python train.py --num_hidden_layers=10 --num_key_value_heads=8 --norm="rmsnorm" --positions="rope" --qk_norm=true --bias="none" --tie_word_embeddings="early" --init="normal" --optimizer="adamw" --warmup_steps=533 --batch_tokens=262144 --doc_mask=true --train_tokens=1890000000 --dataset="wikipedia_en"
Each number is 128 + 32 x the weight over the matrix's rms, rounded and kept within 0 to 255. Layers, rows and columns count from 0.

# layer 5 MLP down (transposed), 2048x512, rms 0.0252, rows 1576-1586, columns 448-511
[[ 71 117 115 147  80 143 111 145  57  88 111 137 139 150 187 152  33 120  74  99 159 159 170 127 165  97 127 109 157 122 107 130 125 151 129 176 172  80 127  88 117 139 152 112 110 144 113 139  93 152 156 147  90 132 142 114 127 158 115 109  71 109 171 132]
 [173 128 162 181 159 156 156 153  97 175 162 167  78 175 111 163 139 117  83 121 120 132 115 112  74 135 160 128 135 180 108  90 110 110 107  88 146  85 154 137 143 110 181 149 153  85 155 168  91 173 144 237 144 141 191 196 141 134  99 124  95 102 186  66]
 [117 151 109 128 164 152 105 136  81  54  76 109 125 122 104  81 155 154 176 110  97 143 169  60 137 132 145 114 100 130 163 112 149 144 113 178 132 112  87  58 130 151 119 182 141 145 121 144 129 113 115 119 142 156 169 176 142 130  78  78 171 145 102 105]
 [124 150  45 136 201 128 110 152 149 129 144  70 130 111 153 132 114 135 145 179 122 157  48 149 175 160 123 111  78 140 193 151 133 125 113 105 155 123 146  81 129 117 129 163 116 156 123 121 152  66 132 116 169 161 142 161 113 100 132 149 162 130 242  54]
 [163 176 148 162 109 148  54  74 176 147  92 149 126 117 114 146  86 151 143 131 155 138 119 167 108 109 120 208  85 136 136 116 148  95 152 124 110  53 120  97 113  74  79 135  97 108 134 158 116 181  98 159  92  89 142 115 135 123 178 140  97 161 133 152]
 [ 38 146  72 108 107 133 108 113 142 127 149 147 121 111 143 152 109 105 142 121 144 131 115  90  76 145  80 200 120 146 174 110 109 112 109 151 111 115 158  67  75 131 149  84 160 127  97 143 120  83  27 102 131 131 149 123  88 122 156  95 118 162 131 135]
 [161 143 107 103 135 156 223 163 172 120 106 140 151 135 105 137 161 103 136 142  90  98 161 165 128 159 119 112 140 118 107 135 153 101  73  88 107 103 104 183  59 207 133  70  45 161 138  94 100 101 120  95 116  72  55 139 151 103 149 110 129 150  91 122]
 [170 128 142 112 165 161 135 115 134 132 123 149 155 114 106 109  87  90  95  92  95 195 105 114  59 132 141 132 128 144  37 122  86 115 114 190 100  73 149 112 139  98 124 111 118 130 130 145 133 105 149 102 116 177 125  85 115 165 125 162 115 173 127 149]
 [ 71 221 143 190 142 169 108 116 118  86 105 200 127 190 140 114 155 117 143 152 119 108 129 160 211 135 178 188 180  49 161  74 123 108 182 148 139 115 185  56 211  97 141 148 140 142  59 107  89  81 134  72 124 106  93 111 123 106 155 124 135 138 161  62]
 [ 74  97 120 157 156 132 218 106 140  64 161 151 130 178  80 128 122 134 138 147 115 191 113 136 158 164 143 129 136 128 151 104  99 190 138 139 108 119 153 135 101 154 124 124 120 160 143 153 167 175 116 119 104 111  73  74 127 137 165 108 137 127 137 106]
 [173 145 115 147 173 193  71 111 153  86 120 125 114 179 188 161 108 134 146 161 127  79 173 137 140 101 151  90 121  88 116 161 139 154 139 119 143  97  93 117 134 131 159 103  54 124 124 140 161 132  93 106 154  24 167 173 136  94 130  71 176 123 140 166]]
# layer 5 MLP up, 2048x512, rms 0.035, rows 1577-1586, columns 448-511
[[101 197 173 123  70 154 186 163 122 147 137 147  68 119 156 131 123 101  97 153 144  83  86 149 100 164 142 119 153 146 136 135 123 115  83 102 152 167  18 124 141 176 128 187 109 118 100 107 103  73 177 121 117 129 143 155  75  92  89  98 140 103 109 128]
 [114 125 159 147 112 104 126 162 153 129 147 114 158 102  91 123 188 154 175 183  79 147 117 123 127 166 153 103 158 112 120 125  98 107 136 131 140 144 107 169  98 142 154 150 104 108 124 173 182 129 167 131  89 105 126 146 108 138 116 140 150 173 107  56]
 [115 120 117 119  91 116 149 152 126  96 117 132 137 226 113 100 106 129 183  80 152  99  86 162 172 135  76  64  86 170 119  85  85 194 142 105 132  59 122 130  76 164  99 115 142 173 184 107 157 182  92 138 136 107 143 130  91 118 122 149 150 118  87 118]
 [117 159 115 111  88  94 202 136 144 103 112 170  82 176 179 127  96 122 170 162 174 153  97 152 134 135 152 183 110 138 105 103 121 108 122 108 152 138 100 184 114  54 173 191 216 139  94  63 116 133 147 140 103 138 123 109  95 128 195 116 130  96  95 131]
 [136 159 140 120 122 121 112 109 132 119 130  88 140 112 121  69 117 129 169 145 136 153 119 213  85  88  74 132 139 136 174 132  72 101 122 105 142 185 174 147 118 174 131 159 150 129 138  96 147 106 128  74 132 111 175 133 103 108 104 145 113 131 153  87]
 [157 133 105  68 111 116  97  91 123 174 150 115 125 110  52 106 213 122 149  97 185 109 123 149 155 100 122 100 146 124  88 130 104 178 118  87 126 204 142 119  99 213 134 132 156 156 131 134 103 184  68  72 116 150 151 161 148 124 187 135 136 132 116 121]
 [111 132 154 119 138 112 157  99  77 184 152 153 128 116 165 141 107 120 104 111  94 193 123 123 132  72 132 139 113 166 124 145 135 172 119 135 162 109 114 140 158 139 151 148 163  49 155 148  94 156 127 125 120  75 131  64 166 187 110 175 118 198  96  92]
 [123 145 172 138  87  80 160 169 130 103 139 113 127 129 149  74 153 130 124 100 145 144 154 134 102 117 198 200 166 139 135 111 140 112 102  61 131  99  93 167 129 117 144 129 173  92 157 128 111 112 107 137 132 133 137 158  90 168 127 175 174 105  66 165]
 [148 117 170 156 114 123 226 103  52 157 184 124 115 151 143 100 143 159 144 124 173 140 137 135 143 150 130 183 108 155  78 156 111 100 192 100 107 101 120 102 111 109 160 134 178 154 168  73 126 162 138  73 126 137 184  99 112 139 120  96 156  89 176 122]
 [171 170 142 135  94 107 146  99 134 185 133 146 100 115  72 134  77 178 120 135 190 122 158 132 123 118 189 124  89 117 118 120 255 128  92  79 163 138  75 139 107 122 109  94 139 111 117 128 158 141  85 100 124 102 206 103 169 110 119 163 186 192  92 110]]